config = dict(
    n_layer=21,
    d_model=160,
    n_head=5,
    n_kv_head=5,
    head_dim=32,
    d_mlp=640,
    vocab_size=2048,
    activation='swiglu',
    norm='rmsnorm',
    norm_place='pre',
    norm_eps=1e-05,
    positions='rope',
    rope_base=10000.0,
    rope_fraction=1.0,
    qk_norm=False,
    attn_scale=0.177,
    bias='none',
    tie_embeddings=False,
    parallel_block=False,
    init='normal',
    init_std_qkv=0.0447,
    init_std_o=0.0,
    init_std_up=0.0447,
    init_std_down=0.0,
    optimizer='soap_variant',
    lr=0.00492,
    lr_mult_qkv=0.5,
    beta1=0.95,
    beta2=0.95,
    lr_head=0.0116,
    grad_clip=1.0,
    warmup_steps=200,
    schedule='cos',
    final_lr_fraction=0.1,
    batch_tokens=131072,
    seq_len=1024,
    doc_mask=True,
    train_tokens=623900000,
    steps=4760,
    dataset='wikipedia_en',
)
Each number is 128 + 24 x the weight over the matrix's rms, rounded and kept within 0 to 255. Layers, rows and columns count from 0.

# layer 5 MLP gate, 640x160, rms 0.166, rows 459-473, columns 0-159
[[ 94  82 154 108 118 138 134 109 111  78 119 126 114 112 141 120 108 160 106 137 138  91 123 129 172 137 106  90  97 121 131  93 113 118 146 156 135 135 101 133  97 141 141 112 148 155 120 129 114 167 123 160 134 144 155  70 104 129 140 119 100 147 165  76 119 143 116 146 144 113 163 114 167 113 146 112 148 128 102  89 133 130 139 160 120 147  90 123 121  95 142  85 141 125 112  90 126 130 121 120  74 118 144 150 113 133 180 142 122 122 120 126 141 118 137 166 139  93 131 150 109 119 147 106 106 141 147 119 145 159 163 105  95 177 165 135 136 115 114  99 149 156 123 134  90 141 110 124 126 112 164 129 111 136 107 106 160 153 120 138]
 [ 82 163 108 177 153 110 155 151 167 103 162  78 160 115  92 188  93 135 139 141 170 127 110 171 126 124 124 139 107 140 144 163 140 111 166 118 172 170 163 117 130 114 105 128 125 133 129  91 124 165 120 138 134 167 111  81 137 133 135 126 163 110  97 124 144 126 115 143 128 145 139 150  96 128 135 120 139 133 111 111 137 110 153 107 119 129 160 180 139  95 100 146  93  99 158 110  89 129 110 145 105  87 149 110 138 109 110 129 131 163 117  95 143  92 150 134 141  99 152 190 134 140 105 110 158 142 160  79 163 115 112 134 133 129 123 104 121  71 131 112 157 104 122  89 161 151 163 131 118 128 152 106 134 111 106 102 108 164 129 128]
 [101 103 141 142 110 166 126 163 150 124 135 115 102 147 145 106 137 159 125 122 132 155 175 122 139 145  78 148 135 117 142 154 141 123 113 141  96 163 155 153 114 148 130 119 126 103  75  56 131  96 151  90 131 114 130 123 146 157  94 143 153 175 104 133  74 128  76 112 143  85 129 113 139 126 119 118 108 174 130 128  82 160 134 165 121 141 139 106 159 134 132 122 116 159 109 156 158 157  99 122 186 126 105 131 153 120 144 145 158  82 131 157 145 101 134 117 131 132 136  82 126 139 145 107 155 145 153  92 122 198 143 127 137 120 144 126 147 132  94 121 114 136 137  94 119 120 131 131 136 105 136 134 152  91 142 109 155 103 101  98]
 [ 82 140 118 133 144  90 154 100  98 138 133  95 115 153 140  80 150 128 130 109 131 134 145  96 106 152  97 144 131 117 152  74 155 165 119 150 122 107 173 101 110  87 131 128 115 141 123 130 147 156 124 127 124 137 115 124  87 139 136 129 166 121 137 158 134 137 125  95 164 103  97 142 113 168 147 133 140 111 127 121 116 193 130 155 100 155 136 143 137 125  97 114 119 134 115 188 117 168 125 139 153 143 179 104 127 135 143 121 113 115 102 104 170 146 127 160 136 130 124 125 137 155 115 128 111 109 110 105 155 117 113 132 107  96 142  76 108  89 141 185 165 155 119 133 135 138 128 151 135 141 125 107 130 153 132 167 154 141  83 126]
 [113 154  91 148 166 114 125 105 135 115 162 117 102 166 127 113 177 146 125 123 124 126 101 142 120 150 142 118  91  81  96  87 111 159  89 124 106 121 155 176 159 128 173 139 120 113 149 136 166 136 117 115  99 123 135 134 126 126 116  88 121 146 120 106 114 134 153 161 136 148 127 118 145 133 129 132 140 135  96  82 123 124  85 132  95 124 160 115 162 113 109 111 114 145  70  94 147  80  98 157 102 136 157 118 103 124 169 148 134 142 133 109 131 144 158  76 114 124 131 128 141 130 146 105 131 113 116  98 155 152 141 151 183 143  93 129 110 161 116 142 103 118 127 133 154 158 147 162 140 165 129 166 153 132 152 155 169 134 145 130]
 [135 149 123 165 109  91 142  93 125 114 110 209 119  97 128 115 121 147  82 116 161 168 153  98 165 136 129 102 166 135 139  87 137 102 143 131 161 122 151 141 156 128 162 118 127 122 162 117  77  99 130 125 127 107 109 104 124 112 140 107  99 114 139 129 126 135 130 154 132 133 131  98 148 107 110 128 101 145 127 126 154 102 143 105 121 138 129 132 131 133 156 119 101 167 146 112 144  80 115 133 149  97 111 111 134 135 162 109 164  92 137 123 119  92 123 149 103 156 140  89 124  82  84 103 118 141 113 159 113 127  77 145 101 118 110 123 108 120 117  81 110 103 159 124 138 111 126 104 141 158  88 150 156 116  96 158 141 115 162 146]
 [132 104 123 139 115 110 102 115 127 143 139 145 122 132 136 114 112 156 140 132 113  99 124 139 118 130  82 124  58 134 138 123 117 141 176 144 153 112 167 151 101 102 125 133 136  87 101 162 125 109 151 124 140 163 146 115 136 121 147 122 115 139 140 127  80 137 137 113 108 115 137  85 105 179 115 146 110 125 150  80 130  81 131 141 111  87 174 117 148 123 130 110 149 106 109 160  81 163 111 124 161 147 122 106 145  97 134 114 129 168 136 143 102 122 110 160 151 108 134 136 153 129 163 111 131  73 132 111 126 174 121 113 163 122 146 106 149 191 125 133 174 127 135 133 125 158 119 140 142 162 134 152 133 144 151 127 108 164 126 139]
 [111  70 176 150 141  97 140 112 141 125 164 114 137 150  99 160 143 121 126 157  63 132 152  93 126 143  89 181 132 194 112 102 112 146 124 106  91 122 121 134 121 119 105 159 152 181 119  84 155 124 132 130 125 163 120  99 108 112 107 112 156 141 142 145 100 141 140  90 120 103 112 124 115 144 145 113 110 160 128 112 133 136 105 117 132 120 109 181 129  87 126 136 105 130 110 130 194 144 157  79 126 116 205 121 160 137 113 121 142 153 133 113 107 132 119 119 144 102 160  78 125 111 153 127  96 110 127 159 125 122 157 118 123  87 122 145  99 114  99 160 132 177 139  97 160  96  70 107 111 122 133 141 141 124 160 153 121 146 116 115]
 [118 171 113 126 132 121 157 164 132 109 129 163 169  86 131 106 134 132  94 154 139 107  98  90 105 138 114 121 127 120 140 109 136  90 143  84 147 193 141 113  93 132 143 129 141  78 145  99 135 101 137 141 153  93 143 136 124 132  95 137 167 123 131 112 189 111  97 117 106 167 132 120 130 179 117 113 148  96 145 150 118 146 131 131 164 159 155 132 133 152 146 120 138 155 134 172 122 145  93 105 190 125 132 116 138 126 137  85 155 170 145 150 132 107 115 149 176 114 126  95 137 127 156  91 148 131 129 156 136 135 149 140 128 115 120 157 141 122 159 155 127 121 120 110 113 158 135 102  97 127 151 135 127 119 163 152 127 146  97 134]
 [158 174 109 145 124 176 111 163 112 116 119  91 125 126 109 114 159 151 144 139  77  98 135 156 143  75 141 123  89  89  57 150 109 171 147 107 124 112  92 136  81 117 128  94 118 105 128 165 135 156 137 175 118 142 122 142 155 120 135 161 112 107 141 135 132 156 139 143  92 146 176 142  90 121 126 109 106 124 101 113 111  89 105 105 125 152 117 115  82 119 136 146 163  97 129 113 127 144 100 154 145 101 132 146 106 138 119 117 139 122 113 142 162 134 115 123  70 151 145 146 107 165  87 168  95 150 127 129 106 140 152 163 117 111 135  81 125 136 110 121 148  95 141 140 140 159 125 134 122 106 145 131 124 165 120 111 140  71 130 138]
 [121 129 117 146 115 159 126 133 127 154 126 130 110 144 119 111 148 113 116 137 191 144 141 116 142 121 144 145 151 118 150 124 127 131 144 133 163 108 116  76 104 144 146 108 149 138 129 114 143  87 132 148 162 111 102 136 131 187 107 102 159 137 134 134 119 132 123 174  55 154 131 107  94 151 107 133 108  97  97 101 126 128 137 135 166 111 161 147 126 139  86 115 163 137  78 141 103 123 106 116 148 131 125 102  91 122 155 173 161 101 117 110 123 111 130 141 122  87 138 178 151 145 137 147 130 124 181 130 137 115 130 123 169 152 114 128 116 106 102 131 128 151 106 122 182 139 142 100 133 116 116 124 128 138 132 132 134 145 123 176]
 [146 149 153  99 118 141 110 115  87 157 116 125  78  90 148 134 154 110 150 146 111 137  91 134 181 131 162  96 115 168 152 114  87 160  86 123 146 124 126 174 125 169  91 114 125 162 113  99 162  97 111 135 145 130 118  77 131 125 162 183 163 106 126 140 119  91 109 133 154 132 121 151 113  81 173 128 111  76 122  80 122  99 112 163 151 148 122  87  97 147 120  92 141  75 157 133 141  98 145 143 124 144  73 105 145 116 139 125 137 111 123 125  86 121 173 119  99 148 114  74 167 165 107 141 129 159 163 112 141 111 130 105 119 167 120 120 129 116 124 114 114 115 132  89 125  93  98 122 148 121 131 122 142 138 120 135  83 143 110 141]
 [ 90 175  99 103 184 142  92 144 110 134 175 149 156 153 120 146 129 142 166 147 128 123 155 134 145 157 125 137 124 104 133  75 119 117 150 129  90 151 159 123 124 125  94 132 115 139 140 114 155 129 158  79 113 150 117 140  99 118 114 160  90 150 152 133 123 154 120 178  99 128 140 149 130 129 131 120 162 164 149 126 146  88 157 104 116  86 129  96 148  98  77 104 156 145  87 102 117 175 141 160 111 121 106 146 183 137 105  98  96 128 151 115 179 108 150 127 101 146  90 155 101 140 137 128 171 123  75  78 164  98 164 109 189 119 209  99 132 153 135 146 122 136 143 148 139 165 136 137 145 156 145 127 107 193 114 163 115 166 162  98]
 [189 153 147 113 137 130  87 149  72  98 156 109 126 153 109 118 163  97 124 155 132 143 152 155 127 114 156 106  59 126 116 192 122 111 111 161 149 157 130 124 104 168 116  99  83 131 134 139 108 145 135 118 135 137  87 116 126 138 173 138  94 112 117 124 184 120 127 161 153 124 174 132 150 134 130 118 165 113  73 129 134 100 160 123 140  94 106 127 177  82 115 190 100 132 159 159 134 109 123 110 143 175 152 125  73 124 158 129 160 111 163  94 135 103 151 150 141  93 149 151 171 136  91 123  85 152  92  92 113  99 108 177 126 110 112  97 111 128 126 128 114 125 124 145 116 132 112 134 121 111  98 106 134 135 112  96 138  97 149  83]
 [175 157 122 146 149 113 119 153 143 128 129 133 153  97 146 133  86 119 149 140 113 125 122 128 151 131 142 122  99 140 100 123 124 126  86  78 114 144 156 108  89 108 167 158 146 126 106 156 100 102 152 113 132 179 106 129 136 130 140 131 140  98 141 146  89 131  89  95 161 119 117  98 128 145 103  92 119 160 140 136 148 184  89 159 153 126 163 120 136 138  95 120 139 116 118 164 159  96 108 110  78 114 130 154 129  95 102  86 114 121 115 142 113 131 147 137 135 145 113 131 144 106 107 125 127 128  94 107 148 116  68 135 167  99 144 143 172 156 132  87 177 160 105 125 128 137 138 102 128 114 137 157 209 137 152 118 128 109 127 117]]
# layer 5 MLP up, 640x160, rms 0.159, rows 459-472, columns 0-159
[[120  96 143 119 106 162 117 137  99 120 113 152 135 103 124 118 128 116 179 100 136 127 124 177 144 126 137 119 117 124 142 136 120 115 164 165 143 130 113 149 143 170  84 109 127 196 130 120 132 169 123 168 132 146 139  93 125 145 141 130 133 147 137 111 130 141  83 115 137 120 140 103 149 136  98 116 150 128 143  92 133 125 133 154 103 121 119 118 146 119 143 119 117 141 119  72 128 129 156 140 120 113 117 142 114 132 193 153 134 143 123 125 140 130 147 149 153 140 126 161 100 121 152 128 123 148 163 134 104 140 147 122 113 166  99 127 115 110  91 117 145 140 124 131  71 147 105 115 152 131 117  73 110 167 140 124 159 138  94 113]
 [ 82 116 161 118 131 101 143 103  90 185 111 163 144 137 133 102  92 149 108 123 128 105  99 120 172 132 132 135 135 102 143 114 153 136 162 114 140 152 117 130 102 137 130 144 109 147 153 140 125 107 130 105 138 148 129  96 101 151 160 113 110 128 137 109 159 131 133 113  90 159  74 151 152 176 107 155 153 157 122 163 109  87  90 113 190 125 126 109 131 136 169 139 165  63 109 135 105 142 102 148 151 155 119 125 151 119 159 129 160  84 109 152 121 100 128 133 140 141 166  92 108 158 104 115 108 169 148 110 136 109 126 158 104 110 137  82  78 156 114 111 176 113 143 121 149  94 172 151 130  93  91 102 137 133  84 112 118 115 146 140]
 [143 113  98 143 170 186 140 182 138  95 169 140  98 147 123 132 127 167  89 119 114 120 148 109 162 138 115 105 137 143 146 126 140 127 114 140 151 160 147 166 113 117 129 139  91 126  91 130 145 112 138 129 145 104 112 112 128 104 118 138 128 134 161 111 111 159 107 114 121 125 179 115 110 126  87  92 106 149 121 122 118 183 108 116 118  77 145 156 125 121  91 125 117 157 178 117 148 179 108  93 145 162  77 139 153 140 137 139 127 124 168 122 151 158 138 108 110 115 103 130 113 113 125 151 149 132 101 128 140 140  98 155 123 132 119  79 109 142 145 106 163 154 135 136 141  95 127 108 134 116 162 133 156  72  99 130 163 138 134 104]
 [187 122 154  91 115 141  98  99 127 109 106 164 122 104 120 101 104 122 126 141 108 139 109 154  99 107 163 135  86 148 121 112 110 125 120 132 135 158 122 147 178 140 141 107 128 154 143  79  94 130  76  98 151 154 109 123 164 128 133 152  63 147 133 118 103 141 165 127  97 114 139 120 135 133 104 123 125 139 123 119 169 101 114 104  72 106 112 103 113 107 153 135 120 109 134 110 148  73 114 168 129 107  73 166 105 124  93 113 177 121 161 144 109 109 152 106 144 105 155 144 113 141 111 135 160 153 142 154  84 168 115 116 167  89 152 144 147 133 144  74 106 118 149 134 115 124 131 103 132 111 151 165  81 117 150 126 116 107 174 121]
 [141 121 149 110 125 131 152 141 157 105 104 151 104 133 141 155 144 139  96 128  66 120 181 112 155 127 137 129 109 122 128  81 168 120 121 119 131 137  88 101 163 123 131 120 155 126 116 154 104 122 127 127 158 128 129  97 132 115  95  94 120 132 114 145 161 144 108 103  95 146 130  97 124 136 152 124 125 175 102 141 115 102 105 125 132 158 149 130 128 133 153 128 140 105 164 159 138 113  80 107 115 172 111 149 147 113 119 125 143 113 129 151  88 151  99 133  72 105  97  89 160  98 136 145 150 111 156 124  83 141 107 134 130 128 121 137 142 122 110 111 153 102 153 105  96  61 131 150 121 128 134 117 137  91 124  93 120 142 130 167]
 [112 130 116  95 131  99 129 164 122 184 103 114 118 103 170 119 123 144 152 105 136  87  86 143 107 135 121 143  96 101 128 129 143 140  73  85 135 114 112  70 120 136 163 120 148 117 124 111 175 125 135 103 115 114 188 143 142 162  95 153 140 154 124 111 143 136 138  91  91 139 149 129 116 111 123 141 129  82 149 135 120 160  90 120 160 136 128 124 114 107 108 142 137  99 148 108  98 153 140 156 103 140 105  74 123 116 119 139 107 129 128 149 160 142 132 104 172  68 127 156 107 141 163 131 152 122 118 120 127  99 131 118 179 128 133 152 127 141 149 167 152 142 160 133 122 131 171  98 133 156 145 135 101 113 151 136 146 112 121 121]
 [106 112 131 138 137 132 128 128 141 116 120 109 136 176 126 117 118 131 143 146 133 152 136 130 164 123 105  82 149 134 100 109 114 116 131 124 121 108 130 113 123 138 130 140 157 148 128 126 100 131 147 107 103 158  89  98 179 103 173 113 122 166 145 126 109 151 104 123 120  95 134  97 127 133 126 106  59 190 122 135 101 151 145 130 133 132 101 157 160 155 112 147 124 158 117 146 129 117 143 158 112 178 122 108 129 123 184 149 148 111 133 130 116 104  95 130 105 140 151  92 116 150 142 130 165 124 139 119 137  80 130 112 130 177 178 141 107  80 139 126 146 143 102 148 161 186 137 152  96 134 131 110 143 133 128 124 108 108 113 120]
 [148  98 203 171 147 121 128 119 158 122 140 112 143 111 121 156 117 127 142 122 117 126 151 143 107 124 141 153 152 185 131 131 103 150 183  85 144 136 147  99 116 111 110 116 166 114 132 141 123 134 158 150 147 188 101  65 161 130 149 136 114 136 151  86 118 122 179 141 119 127 176 140 102 122 140  95 143 106 159 140  91 118 105 133 131 103 112 153 154 125 103 125 139 115 118 151 134 156 110  88 135 138 162 138 117 108 189  83 104 138 177 114  99 164 101  96 102 164 139 155 108 154 126 137 142 109 113 128 147 106 156  93 113 119 112 145 134 137 142  84 123 132 115 113 149 148 152 135 145 170 154 134 117 124 103 137  89 132 155 151]
 [117 120 140 148 140  83  86  96 120 130 134 113 113 175  73 130 131  93 132  96 107 131 145 147  93  92 137 159 134 142 111 118 115 118 146 109  86 124 143 112 133 125 115 114 132 124  81 142 144 148 130  97 128 148 125  93  75  78 140  71 132 168 145  91  86 127  88 132 135 167 148 111 168 134 135 160 143 112 181  81 125 101 136 154 136 160 105 105 113  88 135 143 107  92 102 133 133 138 179 135 173 145 126 112 113 100 111 159 115 130 101 123 167  95  92  71 142 158  91 128 122 144 102 130 102 163 110 105 124 151 134  86 116 108 128 118 102 162 149 119 136 111 158 137 174 153 155 123 116  91 114 119 137 133 106 128 138 121 125 132]
 [103 167 152 101 116 131 190 137 128 166 176 142 122 155 109  98 105  75 126 124 157 167  87 133 135  79 138 107 124 127 117 123 132 114 142 155 115 131 153 144 126 140 161 132 152 130 140 119 136 107  99 115 146 110 137 100 155 128 130 148  71 141 135 129 167 118 147 140 123 126 170 151 138 108 113 132 134 115 103 160 105 167 140 161 114 139 118 150 126 106 117 117  92 101 170  87 156 142 126 170 122 120 154 137 130 104 155 112 117 154 113 132 129  82 144 113 151  94 140 136 129 125 144 125 157 118 160 153 139  62 139 123 119 128 119  94 150 140 139 161  95 140  98  96 156 155 157 131 162 190 132  94 179 113 141 169 131 156  71 130]
 [150 123  92 135 141 111  80 126 118 131  74 126 183 125 110 130 146  81 121 148 115 102 144 108 134 128  86 130  66 131 101 134 137 115 136 150 101 131 138 163 144 144 125 150 114 123 114 121  98 163 124 160  84 113 137 118 139  81 141 142 154 128 125 107 132  80 101 111 183 127  77 117 166 145  87  98 150 133 149 169 107 147 134 131 129 142 137 101 108 144 116 116 149 127 139 163 138 139 120  76 126 136 129 129 121 104 115 129  92 154 103 150 152 118 132 136 160 166 134  73  96 141 100 128 136 124  63 123 149 148 150 128  88 121 132 129 127 102 114 125 163 111 160  91 117 125 110 123 149 146 162 149 118 105 140 111  97 123 107 109]
 [128 116 143  89 106 157  99 119  99 129  79 136 144 101 116 124 149 110 155 149 118 138  95 133 122 141 107 138 137 160 172 116 111 168  90 155 119 141 134 167  97 127 104 106 145 122 129 114 147 117 129  80 124 124 181 129 133  78 159 168 148 145 129 150 106 120 111 114 123 118 116 105 137 144 166 123 140 134  89  63 147 138 154 126 148 139 105 123  99 104 155 130 101 106 116 145 160 149 183 143 142 153 109 152 148 117 127 120 139 141 139 133  96  73 143 128 148 155 109 144 165 195 102 146 118 140 108  99 113 117 104 152 139 148 140 124 132 143  98 108 127 163  95  87 119 108 122 154 189 117 125 111  95 123 164 129  98 201 113 111]
 [104 125 169 158 129 144 171 166 114  97  98 129  77 100  93 120 128 110 124 110 125 142 109  95 106 121 138 116 147  81 117 152 125 136  98 169 131 104 157 139 166 169 129 137 144 148 150 155 110 148 141 179 115 114 142 112 147 102 128 119 157  71 116  55  96 141 166  64 132 144 143 154 163 140 122 101 154 174 148 120 111 179 120 146 131 163 141 124 116 138 134 173 117 147 108 171 126 105 105 116  87 118 166  87 115 159  83 114 114 130  90 172 110 139 130  80 114  93 120 140  91 118  99 155 163  77 131 194 148 154 120 158 110 134 124 135 131 100 123  90 122 103 124 160  97 137 150 103 110 163 145 147 114 126 159  94 100 109 126 126]
 [132 122 132 111 137 124 112 147  83 100 128 148 133 133  91  84 156  97 105 110 124 190 153 114 158 164 140 124 158  78 143 149 100 135 106 138  99  87 136 116 129 107 158 121 145 168 133 123 104 110  96 107  75 109 144 111 102 138 167 120 102  68 108 156 146 103 105 113  65  88 132 120 114  98 132 107 126 115 131 140 111 130 141 105 161 154  87 132 138 150 135 132 112 149 120 132 116 125 130 104 137 159 131 146 111 146 177 147 140  77  91 147 142 110 163  88 139 143 111 177 144  79 131 154 127 155  99 159 146  97 117 153 157 143 125 125 144 139 155 138  59 147 113 126 128 127  81  83 112 147 123 165 136 122 115  94 158 122 120 102]]
# layer 5 MLP down (transposed), 640x160, rms 0.146, rows 459-472, columns 0-159
[[104  98 117 156 132 147 177 142 141 193  76 127 101 130 135 133 145 112 138 125 109 143 120 153 120 141 168 115 129  98 120  86 131 104 121 117 138 140 105 130 133 152 101 167 137 166 105 130  95 140 136 145 136 129  97 124 122 147 134 123 150 133 144  78  87 125 101 154 122 116  97 155 130 116 154 146 145 124 125 142 126 116 135 139 124 124  88  83  92 134 116 139 117  93 169 122 115 129 140  88 150 158 129 109 117 142 148 135 101 131 123 123 150 164  94 128 143 123 137  95 121 164 130 130 117 136 129 106 136  77 166 132 159 136  98 123 134 111 104 136  96 121  94 156 105 139 123 152 128 123 122 112 144 124 118 109 151 151  97 158]
 [145 144 136 176 208 135 108 132 108 136 139 111 160  93 160 122 130 148 125 124 180 144 119 120 136 107 155 135 104 126 108 118 151 123 139 138 140  99 125 146 125 149 113 139 145 141 149  76 157 181 111 102 155  99  84 125 166  93 123 150 126 117 106 108  64 139  83 114 178 141 112 154 122 128 136 144 108  59 116 136 134 155 104 111 126 174  94 175 156 136 128 122 142 126 132 130 143 128 153 174 133 110 144 132 149 135 107 145 107 157  97 123 120 162 140  73 118 106 198 165 144 137 132 166 101 123 124 178 132 115  96 114 115 131 123 148 139 155 160 158 134 116 138 150 119 139 149 131 111 150 180 127 132  95 145 167 125 150  95 106]
 [185 147 120 130 146 178 169 168 146 125 121 122 124 174 123 135 114 127 137 121 114 127 109 136 150 149 101 134 152 103 125 127  74 149 158 130 127 134  86 138  58 136 109 133 125 176 135 122 131 121  81 105  86  56 151 118 111 156  73 127 190 162 131 122 108 131 146 117  99  85 135 134 113 150 160  96  60 153 148 137  98 147 128 149  92  94 105 151 161 120 128 130 123 173  90  97 113 184  91 122  96 139 129 149 156 119 143 111 142 152 124 130 116  96 121 126  88 138 107 108 121 139 102 150 153 120 146 152 158 105 121 140 149 139  86 122 158 113 103  78 109 121 138 150 118 151 114 120 144 128 137 167 148 105 121 121 120 103 117 131]
 [135 141 149 119 141 137 134 153 197 136 109 158 164 115  89 153 102 115 138 153 125 113 112 155 135 115  63 104 127 168 139 140 149 109 117 153 126 128  80 162 139 142 167 125 133 103 158 129 116 140 123 114 129 139 107 150 119 102 115 110 115 129 130 101 165 109 113 128 104 122 132 131 101 150 128 149 132 107 102 161 127 147 134 174 127 108 139 128 153 124 113 147 155 126  77 110 130 110 143 131  69 146 101 125 153 117 158 135 112 103 122 142 120  86 106 113 107  92  93 111 126 163 134 150  92  93 157 168  74 108 150 107 150 120  90 156 110 109 140 150 152  88 138 128 153 133 139 145 105 174 120 132 150 120 132 151 121 165  71 183]
 [118 128 163 120  80 152 155  89 147 148 105 108 117 146 139 131 156 123 148 125 132 145 151 162 156 143 125 147 122 131 122 158 150 133 147  94 123 105 114  84 137 117 141 117 126  90 144 118 126  95  77 134 165  95 169 137 165 126  90 155  88 112 126 115 136 110 115 157 147 121 189 149 122 132 142 165 120 141 109 141 107  95 112 133 142 127 119 151 140 145 124 127 101  97 108 139  88 167 105 164 158 122 110 154 144 115 113 105 149 112  93 136  79 137 105 127 104 153 142 135 133 126 126 132  97 110 111 217 132 159 142 171  95 110 133 158 137  93 136 115 128 119 126 149 126 141  89 109 122 128 147 158 125 133 173 115 112 130 140 114]
 [ 89 118 168 157 120  90 158 128 123 133 129  91 103 130 120 125 112 105  96 133 108 113 131 140 128 159 140 111 105 132 115 150 130 125 117 130 120 136 162 114 133 112 157 128 140 168 124 132 113 116  44 114 109  99 135 157 106 123 146 147  82 163  81 130 156 155 107 131 135  98 126 126 131 129 125  98 159 138 121  95 135 155 141 115 107 127  70  94 120 139 115 156  91 139 110 139 133 129 147 130 142 108  71 143 153 131 158 103 124 132 107 105 152 144 141 124 120 127  78 154 140 117 140 143 111 149 176 153 102 144 164 147 146 116 126 144 111 113 149 129 131 160 172 143 172 166 137 116 149 110  85 133 103 110 116 131 161 152 147 138]
 [116 142 125 178 124 128 135 169 110 106 132 111 118 141 141 102 107 118 111 116 100 119 106 130  99 103 151 150  98 118 164 144 107 155 113 144  88 104  85 141 146 110 115 129 114 117 168 119 139 120  98 124 152 142 141 152 120 132  92 148 120 111 140 137 108 135 125 123 117 134 152 108 186 156 117  71 137 109 128 114  99 143 154 137 136 122 166 106 155 143 130  56 102 162 144 122 141 132  85 113  93 138 128 129 115  96 100 160 123 125 141 137  67 159 128 133 154 122  90 141  75  94 128  90 114  85 126 114 111 136 121  94 161 123 108 128  99 156 154 160 124  89 126 111 123 143 158 110 108 120 134 103 108 151 126 177 123 110 112 129]
 [105 181 105  80 143 121  95  63 158 133 132 159 138 142  93 170  98  93 104 100 113 134 176 138 137 123 111 108 109 119 105 157 125  81 135  99 147 127 150 101 108 149 114 101 128 103  90  78 123 149 114 111 110 116 145 161 124 138 106 159 116 126 137 108 123 139 130 137 135 113 122 143 131 138 106 114 133 124 121 113 154 133 132 144 116 107 133 131 155 106 118 156 105 115 114 135 139 149 121 127 156 123 102  72 147 167  87 133 108 118 117 174 122 138  79 125 144  76 171 124 148 102 133 100  90 160 129 110 128 151 141  82 142 112 185 120 111 111 133 110 100 149  98 137 132  74 150 168 121 121 122 129 142 122 124 159 180 110 109  80]
 [154 122 124 121 170 156 128 179 119 135 128 163 111  95 149 179 118 149 126 120 103 140 125 118 122 145 130 121 109 117 106 116 127 150 108 118 156 102 134 127 127  94 133 159  97 103 160 130 124 118 105 143 152 131  93 127 183 153 109 153 128 122 128 155 165 130 115  98 131 109 154 134 119 110 118 137 144 151 132 152 109 154 129 136 141 111 166 147 139 145 106 138 111 150 123 123 106 153  84 140  86 114 123 105 113 142  99 113 154 134 123 116 113 182 155 121 136  82 171 158 131 154 138 125 103 149 105 123 111 104 113 160 133 100 137 106 120 105 113 104  40 137 109  90 105  98 128  93 145 123  99 173 123 152 144  87 112 139  88 118]
 [137 125 142  98 108 100 140 155 105 169 144 166 115 128 103 126 159 118 134  68 137 101 108 137 108 118 162 100 174 181 152 124 139 179 124 136 147 113 134 153  76 141 139 120 122 131 150 136 139 141 108 152 131 129 124 107 148 104 184 104 156 160 113 143 129  87 141 169 116 130 117 143 120 118 158 142 167  95 108 108 122 100 128 115 122 151 120 129 108 163 122 120 109  81 164 133 160 141 116 118 140 146 155  81 133 128 177 101 131 140 132 117  96  84 159 130 108 101 105 104 160 134 127 144 173  84 130 135 111 115 100  90 142 140 142 144 131 113  91  86 110 157  92 107 137 131 172 113 129 144 116  54 124 129 135 165 114 132 137 128]
 [143 145 121 121 142  85 100 148 167 153 156 167 124 159  93 140 141 122 129 106 174 122 121 121 123 118 139 135 162 117  88 161 114 114 144 142 112 127 132 109 183 127  61 136 115 158 111 127 106 160 129 112 124  89 117 127  86 106 109 155  66 150 135 118 146 120  42 159 129 156 115  94 111 130 122 147 146 131 122 152  92 135 128  91  81  88 154 143 126 152 131 120 139 148 101 138 103 162 121 140 144 150 158 113 180 100 135  97 110 117 147 172 122 111 150 126 107 150 142  68 111 135 131 172 111 137 141  76 107 130 115 103 106 153 106 132 132 131  97 145 140  91 143 110 133 132 114 110 128 159  99 151  82  95 117 133 133 133 153 111]
 [138  73 113 127 135  88 107 123 137 144 106 168  97 135 124 148 146  94  91 137 140 149 124 163 171 163 129 179 113 112 118  99 125  98  88  93 110 161 140 132 112 162 130 146 123 140 159 162 144 154 107 122 123 134 126 115 122 118 108 108 159 132  96 113 104 127 151 107  88 144 152 148 109 138 141 130 104 118 139 159 129 130 145 137 126 125 134 126 181 139 154 125 122 157 134 112 143 159 132 161 114 128 149 120 120 141 141 122 137 133  82 117 107 141 121  92 126 115 119 134 112 124  99 127 106  95 139 149 129 129 116 117 126  96 171 135 101 152 151 115 116 131  99 146 137 133 173  74 105 117 146  82 114 125 157 151 130 126 169 129]
 [122 163 144 112 135 128 108 126  76 130 123 119 144 159 163 137 162 125 132 124 133 108 122 138 120  68  98 125 140  81  96 112 141  83 129 146 123 114 112 144 149 139 163 138 130 120 123 112 141 133 119 110 141 140 139 189  50 142 117 131 165 132  95 152 125 144  98  96  89 125  85 138 142 139 127 145 148 131 116 119 101  91 174 135 137 113 112 177 133 114 126 118 138 132  37 137 149 133 129 129 109 116 137 123 135  81 120 113 163 104 143 110 117  66 117  64 151 123 103 149 128 145 132 154 139 141  83 116 133 158 170 140 168 104 146 143 142 126 180 137 124  91 127 105 124 136  83 130 119 169 107 151 171 167 119 144 119 125  96 155]
 [190 104 112 123 127 148  94 126 124 134 140 122 147 148 118 120 179 128 158 128 108 157 111 107 125 133 102  97 162  87 181 104 154 134 145 129 121 137 136 110  97 180 134 126 156  85  90  92 119 126 165 124 124 124 174 155 140 149 156 119 119 137 121 114 127 140 123 150 134 119 149 123 140  94 116 132 139 123  92 144 103 136 138 101 114 110  83 139  99  89 157 172  89 134 149 102 152 156 140 147 115  94  72 130 131 106 167 126 165 143 163 137  74  78 135 119 167 120 152 116 132 151 122 142 100 156 100 136 142 151 157 184 125 194  99  67 107 110 116 129 128 163  88 103 107 116  81 133 112 147 140 132 131 120 117 135 147 104 158  92]]